Each number is 128 + 24 x the weight over its row's rms, rounded and kept within 0 to 255. Layers, rows and columns count from 0. Numbers have three digits each. The size before them is the row's rms in percent of the matrix's.

# k: layer 2 attention key, 512x512, rms 0.0214, rows 452-498, columns 64-127
# q: layer 2 attention query, 512x512, rms 0.0232, rows 453-498, columns 64-127
k452 096:129117102135129142126128086124134135105137154091119119131067128131176122121093095121139127127116154107108115102098105162083123107113102113145111046130137146147132128126104135148157129160154114
q453 123:153120126153152158110129115096159090126136171142091133102127152114166098181120135134138143135163121149118144119137112063137130123145091167109129106128097169131142123124161128112114087132108130
k453 102:133148115137125145140108087119126169110119135135083113130123103109101162129094183119137098116138111135105134076140163123097082107120145093150107086119099126120138110103118128142104130144171154
q454 113:131162094139131138120126139125127133121110146130137132147141157119113126154143128124139129130158138122063146092140077086167116122118132155137089132105154126124146119107159150104070129102117135
k454 111:142135182146174114148135114118137135115072082136041143120161143105130134141100185144140109114156149140163132123196171111104078132129128148137109096127104101143138105167186126134099108109122107
q455 114:143176136166102127165127141130125181123125187123181152166135153133147129144121109132138075167162138135087155102135087081177099131144140143139078135116106091126139098114146141119129137118169120
k455 124:162106173121147089127127152136170136135109090114106129065108157124111115130113157103130151106132142157160112171139166112101140119114095119103131117125127178142126128168142138154119108155075150
q456 127:126151122167143155158131096174110165137141182132171161160113122151122105099122119142107143121117170134105172119102100096164082110127101146132083106131147104121127146098081119154184154133135156
k456 122:175135167128117127139110101141122139130102114093118140090134122127110139121117142129146165092120151119147141121098171103095120157154134124141128105121132172136169121125172110126102090128126134
q457 119:138078135107143130111136125133145101133142086120136112083116123109140137111119137117122102126103115143175100151141174170086166147125126081109191125157104131155096122129100131135187141148129117
k457 126:101116090098097117112137148124123146139184142127228122132095116153145115125160080135110142145097096105095114125078094153145166133132153116111155144139151140123130142108086138113134150120135141
q458 121:151143129132129130107109132096127159118116150119169151099142147109141131161159110126134107149177134131072135128126086103166113124123151161121110164093113141129132113090158131146090120133144106
k458 122:142117123156157105132152150120157116117083073124066118139145130132091133125150131129108161128157148152155116125170141121140110093117101135125119098130098136133142136184142120126124140124108115
q459 115:141105085098150136090098160083121128121109134138120117079135156100141139160175130131141106158166146110074133120163124086142119141145158145114121150100121102148125135100130128158083126105109075
k459 110:150104160146137115129135131114125121148088080178083131132200128102106157124137174140139149120150139156147134099194154103143084108111145121118098138123075105107150117137162122136103113105119125
q460 149:105135151086113134095113101106165095124124084135083101102142116109112115143138130115107158096093088140158097160109142148129171115084144136103180106109141173098138114143157127073082118116100153
k460 129:104137086131148162138129134114139139105154181143129122177117098139162139141136101128144096177128125140110118110168098152118110117147133128136129118144133079136082112131079123128133120118155117
q461 112:171134104100103126097109159075111151111104126144137133108129126103152155166142134130160082146187132120075132109140095097154124114128162164125116161077121132138126122134172127153060129122119088
k461 106:113110113136153116139150167107160113146108082155088129142160146137121121131177158136116145101146137165138119149170143124169105105131127142118119145140103119128144122149141133116123113097097127
q462 120:103076116091160118101135112135131088122122063136071082092122112122119125104127143126115176097079124132176088150109177163071160153114133103117163104142148164131108150133113135134121111125091133
k462 156:133145099136097166129121120119099125134169163172179141193155111122151132121145110145131095156107114101117153101136087134144122127129155144143119158120146070120119120101112147112142147085151127
q463 105:184143090107123157104106167093126146126113147120154123111126162107139149152159127140151103127185150132059175113137097067180115113145151160133095154073148131120116139111169143169079130114121106
k463 105:133134180136145128132141135117138141135076077142061139110166139103082131140125180136133151112147148161167137123181167109152101123149117139123141106127099133118157130133153114136102116118116144
q464 098:142111059104114169110101181098105120127128114125121105103132150130125138158169168145151112133149155135078142139127129081121132123137142132113116126094131137162134146108163147184066137122076078
k464 094:136146170135138139132129130128139133127097105176091135130178131113082148111154196134119126127137124159175134120190161099180088136154163140111126152130097099112137128122161133124122133081105155
q465 111:176180118137104124124105157112137141122132178128131143162113134113148132161134126137129117141182119144080182131118098075172156105122127146123099130092137131098149096125177130128086135113138129
k465 120:115140185121128128146149130130166142137088123141076141098151142122105112146105182113126132130141120157163121154178169094142093136149094139145153104128121149138139128141159134156102111147123156
q466 110:114116160105123149130155086162134135135135096117136126143147072141111125087116115120102164066072117124165100134098160191138137105086111109116145114164165143109123138119078126139183151123144152
k466 103:119137084107106133117110124139102119142185153086177126140091127165155105114146050138115160150125152114090121133070092166096176155131105124128139127145161138129125131129092110103151110153137125
q467 131:137118166154101157141131131165162145130139111101183140097135122081104165093134105122121123125079090127145129127111149183118133114091142077125168106139127151125116107127104118109192156139145140
k467 122:111117123092112123106124137156114143130174134112195126135070101145174128128149060131115107149127138102113092122096090164134192134156127143123158162150177125133133135126064121106137148132125126
q468 132:109116114151128125159141142185113147130109131109149148152099116148111134093107154133137147139095161106144143120139168153104099144152108063114107113167136090156110170125071137135167145131116134
k468 110:155142161113112124102101118127111110145150137160173106134138154139116147099136133144141097138129090105137115150090125120146167159115156131118140182107138130126106108103130139146138145144125126
q469 103:136110164135122104120138091143160113144165112128112119109103081113133132108104090123101129108119103141177126127120149157104154117108095115126171116145119140127113123163109127118177123156153146
k469 102:118107074113093127121132134137126146139180138090199103125087125158152102134145063132106155126109130111085129125057100156132171152116115125127141112144145165133142153127089138126146134151129118
q470 111:101133181150099137167146106166165118134154125113160170137116132137101123079096108117102132119100105146199131138111156167117137127128103100122157102166143131128133130124105123107212144139147150
k470 107:111141106118111133099108109144120143131170175087185100123074105149146114124135071121123128147110132089096107130064084159106164136134128126130132122141147152140127129113078136107123127152140153
q471 109:085095139133125127162148108161123112136123097137127128130131109136121148090112129105116128117087125119182085115123158196086106141120119082133145112172116124147137136141066116100177138122153153
k471 107:115118094124131139099117122119091123115167147109211091162085120130166125119132064134135122129121109083089108125063088139094167115138148121106127154131137128134097139108086147128154145122132115
q472 149:109101132081142140077115118066121094127102079130092096067146131120128131151165118120124146122127116126131080144135126139110163130112156154110162140092124162124120104129138113135069108117115089
k472 147:116112074163158136143144151128147111106134125140110134194147107132145141120154105135116122142133142151115125094182116150146098099118149133114106116145111084113120132154110131117156161097129109
q473 128:087111102130137137134124114147111107145109105107092088144140122187124102124138163130140133146098149116138080100141133139095121138149130073116113130142093063147114158100074125096100122098114128
k473 116:141101143157126151147117126119118131108131177167128120157157145101150158108091176135162096133114090122143137137173146124089094134127147124106091165092107076150076125125130124180154169125142099
q474 106:141123073115143152106115168101104133130116133132113117133139145144116132165175163129152155115156154140067140137136094101136122124139145137117104134115134122134127172100177148180073134118089126
k474 108:128145178134153142147141119121125126133060098171054136103191133104088146103116193124116120110153141140176154113171167084151079140135134128133131110130107109111145108128168124098114100086141136
q475 135:091116144153142098157135136122098132122139136154189132154096151168144122119096122136130085177133151151150114123135137120087107142163123112111103152161098088161119121136114119134161111120153090
k475 112:147119108122100108117131163141165100142132100135181129099127133137114127114155139104126145118100075129115110151091121108142175146111146113100121161095139145131096143138132151146134150124093140
q476 098:179161109151132142128122166124120168114152173138148150162119153115157145160124150137173086167167138145103163114164098085168124129142134105121107144136110123143139120133161145151133130139139079
k476 100:105142174114136132122138147115134141150088128167109120077152128133083137114133182138117118105158106129162125165140173119151125123142139121115146164141131153115112124111143121143094105127119157
q477 109:072099174110134120103144099099147092129118078130127126103151141129113120132146113110110167111089082129162063146112117202084126126110124125117174136138138168127114134127127117093121116127125142
k477 109:118135047158139140131114121143125110106159139113138113166095101134152127132140073124123127159100126130103124102115072165119148132111130124115110095120140098142116124162075138117165143112127104
q478 114:088132158117121120129140082146124127147114081118136121156139086147106125099128117118114167084059122112162077127099145205129147106088150100126129122142142114119122141120072112080139139107131172
k478 113:128125072128128129132121148138123096116183147095180133145096131162174102131147043130113135163103160118119123143102076162098146142122108126124126143126154110147112142166086128132166141126116099
q479 099:110134202131111108142116086138158125119145121151099132131107101132102114107060083115094160138103094139193104131108144146118147123088116143121153110137131186096123092191122115083181103130145156
k479 097:112128063111106126113114129136116120115171158088173138138071126157160117135141061119146125122102134096076112121070086170098162125130117127139146113144163141124131146110081140120147137168155110
q480 116:163180126137129112136129168140133173128129169117194166150121138110138164128128124116154054169155129121082158095147101105173111128148133125141094157126115090136110106122136137134143134119166114
k480 106:121115146100127098127141157127153125149136105114135142096119147150121093154165127141113151128139129134155113192115124126150174118113120140108126181142165154122140134158133113149125113153106133
q481 127:137171145127094093121121160124134195115128131110175127157136108112099161124155089109145118111127110087073128110105098160159130094109155155144121150105170137120129095139146129138106147111142130
k481 108:110101139131137123132138143144119090135135102109114153108131151131144088138147106140102145136143188138156116161157094147133138126140102162119120143131148128141159147166136110122141134128074119
q482 114:164155111174111115148126175141109161125130189107165167161128148134152132145140120141150095177173144116081170103142103106152098122163127155163078135104112117125138114135144130147127147135158090
k482 129:132127192123144109144152133129141141125091076132081119076131163105087125128107188141122142085136122148155125177134162092149121136138101144116137142108116178121150144140165138129115113151094131
q483 121:075112113115127145102129110148137090131112089130069108119126124125108107116141146115124182088072150117169108137119160150095141146100121102110145095134138135121119139117109124099113111110071165
k483 104:154141133142130173124117092117094138114130175156129114157154104116141147124100155136156071131118107126134140098156119111124087122139155126144116128128118061134100098105125145133116143108170123
q484 127:109147093094145102123127140117089138118127134146117117187128112184143097119116143120142136106117162128097105128150103110141118114144132158130083166140154079119141139131123132139074108108110124
k484 118:131146137150140141125121132116144107139093132133081145103165155106101106127111167107120149115114141163158169141148154116122101138116127112127112127110122125147119128158192134155120114130115108
q485 108:142197141153075122143112148130131165099124160132158153181139138128123135160115120126130088177152127140102137100145071099195113131127133137132084125108100122130164113147150140087091133114136123
k485 103:129127157125170125136140141120164117117092118147083130107124143126124120132108146112139105124125123161143101164164158126125103091135124115122121142123130128141106103172143135166132121130115134
q486 105:092115186132141106154148105153131119145146102119130129150121111160104116064117101120102191103098110151182113155115157173082121117162085118130154119179128121107138140134087112136197142132123158
k486 095:107126094112102133123116101147107128144165157083166116118092120150147118119131068126123138128131147086102129097062093165096144162101110102143120096115153135128111142113105115118135116158150102
q487 110:096161200131095125142142092179146161138153119115175147151134090116093116095109076121124128124076110091166102099096125185154131118111137138129135110132182130113136093146092117083175141131168175
k487 105:120116090122122120133120138139132104130167141084185133135079132151159106133142058131108143158116139112096117158092082171091178145110095134130136156135150165127112130146096122119156131158117105
q488 094:119125170145128122144122096104136137138166130127148146133113094160096132104115063112135127154122112104155078109110085167110094090135108178143111138115096163110107096146103115094172092147187136
k488 088:126103068146133115124123117153132119118143148088122114131083112140160101126137077124118178119122143122101149106109110155090143130114120115112113116129135156135145168161091117133151118141113108
q489 114:137074159129149158117132095115148101132157087153088090066133100103107131129109131131099163115107080144180076140109130149095152110104125118123194113144088180123127130150126129125132115155123142
k489 113:097117071123121130111136120137126144113143140128140112160083108136155128112124079121129134129130128117092147094091106158114123131141126130131144092117126127111124142112066129104145146121153124
q490 122:165077141098128157111130152114112126130123075114143137067140094138100182102149133127119096120108109134148095151126160167097123112094136124128164148115114178127096125135100125162155126131133102
k490 111:085122075114133110112135131132123113127159118126149120148098120141129100105171062132126161128106141118118130100099083160175164134138146153098140149147141130120141148127078128099159133104101087
q491 116:086092126111127134127150099161128099123115079136106121135143120150114113099108136126105189074060125117166085145094155168102119135090143086130147121157151150119120154123111135117134119121108164
k491 142:139176093141121155130098117125115109115167161139153135178105099142163146127110094128140084187108137120119140107121097147116137148135157138130149141130145063143087099109103118096145143093147112
q492 115:072120163122129113132127090140151085142130103133083109155119118152106090108106113126109187095098120148169115134117154134111144120133107137118148103140135117104142127166108115078120101124108184
k492 103:136129107128112145134103099139109119104141174089129131139096108142168130108086113126146114127123141111106138112115102130079117152095090119160110077119133108143128123113115117145142138152162108
q493 114:097126150120137126119141097110127087125126115131058129129111147136118096103105117092124203065129115139172134165105171137095137109110086172124149098164160187086158131146153119129135101136098152
k493 101:125149128137125134137116080108108116110134158108100125151123105130140134143110132120144118134142167102101124091115117130099088138118108117152141069140126113139122120089144125099113111120167138
q494 098:099109172089146117115136089130145093145134083129111132093117077143118120121129108119094159088100108123179115148095157196094152117115110140128160126130124155113100144116092128099153110120140169
k494 097:122111053144105132118128122127123111111165134090157111157107124142156099130135075145131144127113125110099127119077074150107159134108117125129127112141144122129136137142098119113150127116143113
q495 107:183136092123128136115116155120127153112117155134149112122127153100161149153146142130155097158183154132067157128139106086158130124159147138129114149117125106146140103104159138184099139139142080
k495 099:122128185127117120133139156123149146159095090154100140101182135130074129135130179136104142103144121140146128149169187097164124126131122125117141157126113139119135129137169114133096112118114155
q496 146:150103086110165113133137127103079129139123129129060110129135126191133078118093173142114153089152158138109145159125153054124129111147124184139108125147160122133158170157131128213116130128107093
k496 121:144151153141082131154150116131158130126109103141098156118150129103083135120107163110122150116116161117155171126125161092142098156151124153142151124108098152132122142097196139102130120114116145
q497 112:154138070139140131130133094138113098136119134150062118156132114143145098111098183133096159092098148164144139144119133097140145127119122103124114092151143113135160164144131132125118139134078154
k497 101:138163149098109147121117160117153164123123157173135146128145118118111142145100176120139108157139094126146155150139157110115120122142142124156161163121132123125089109094139117144106123124171149
q498 107:105095159124136134128139103144149107145155081133120127133146071171093116113114124110103147094082103129173084139108143185106141097103111117119157130161124132115101138136091119116165123134151162
k498 101:112130060125111137111116128131116132104188170110185119151084113152169105127132056136130154145111150120089137121062084157111165154135110121132137119123148131129116155128084128098169135134132113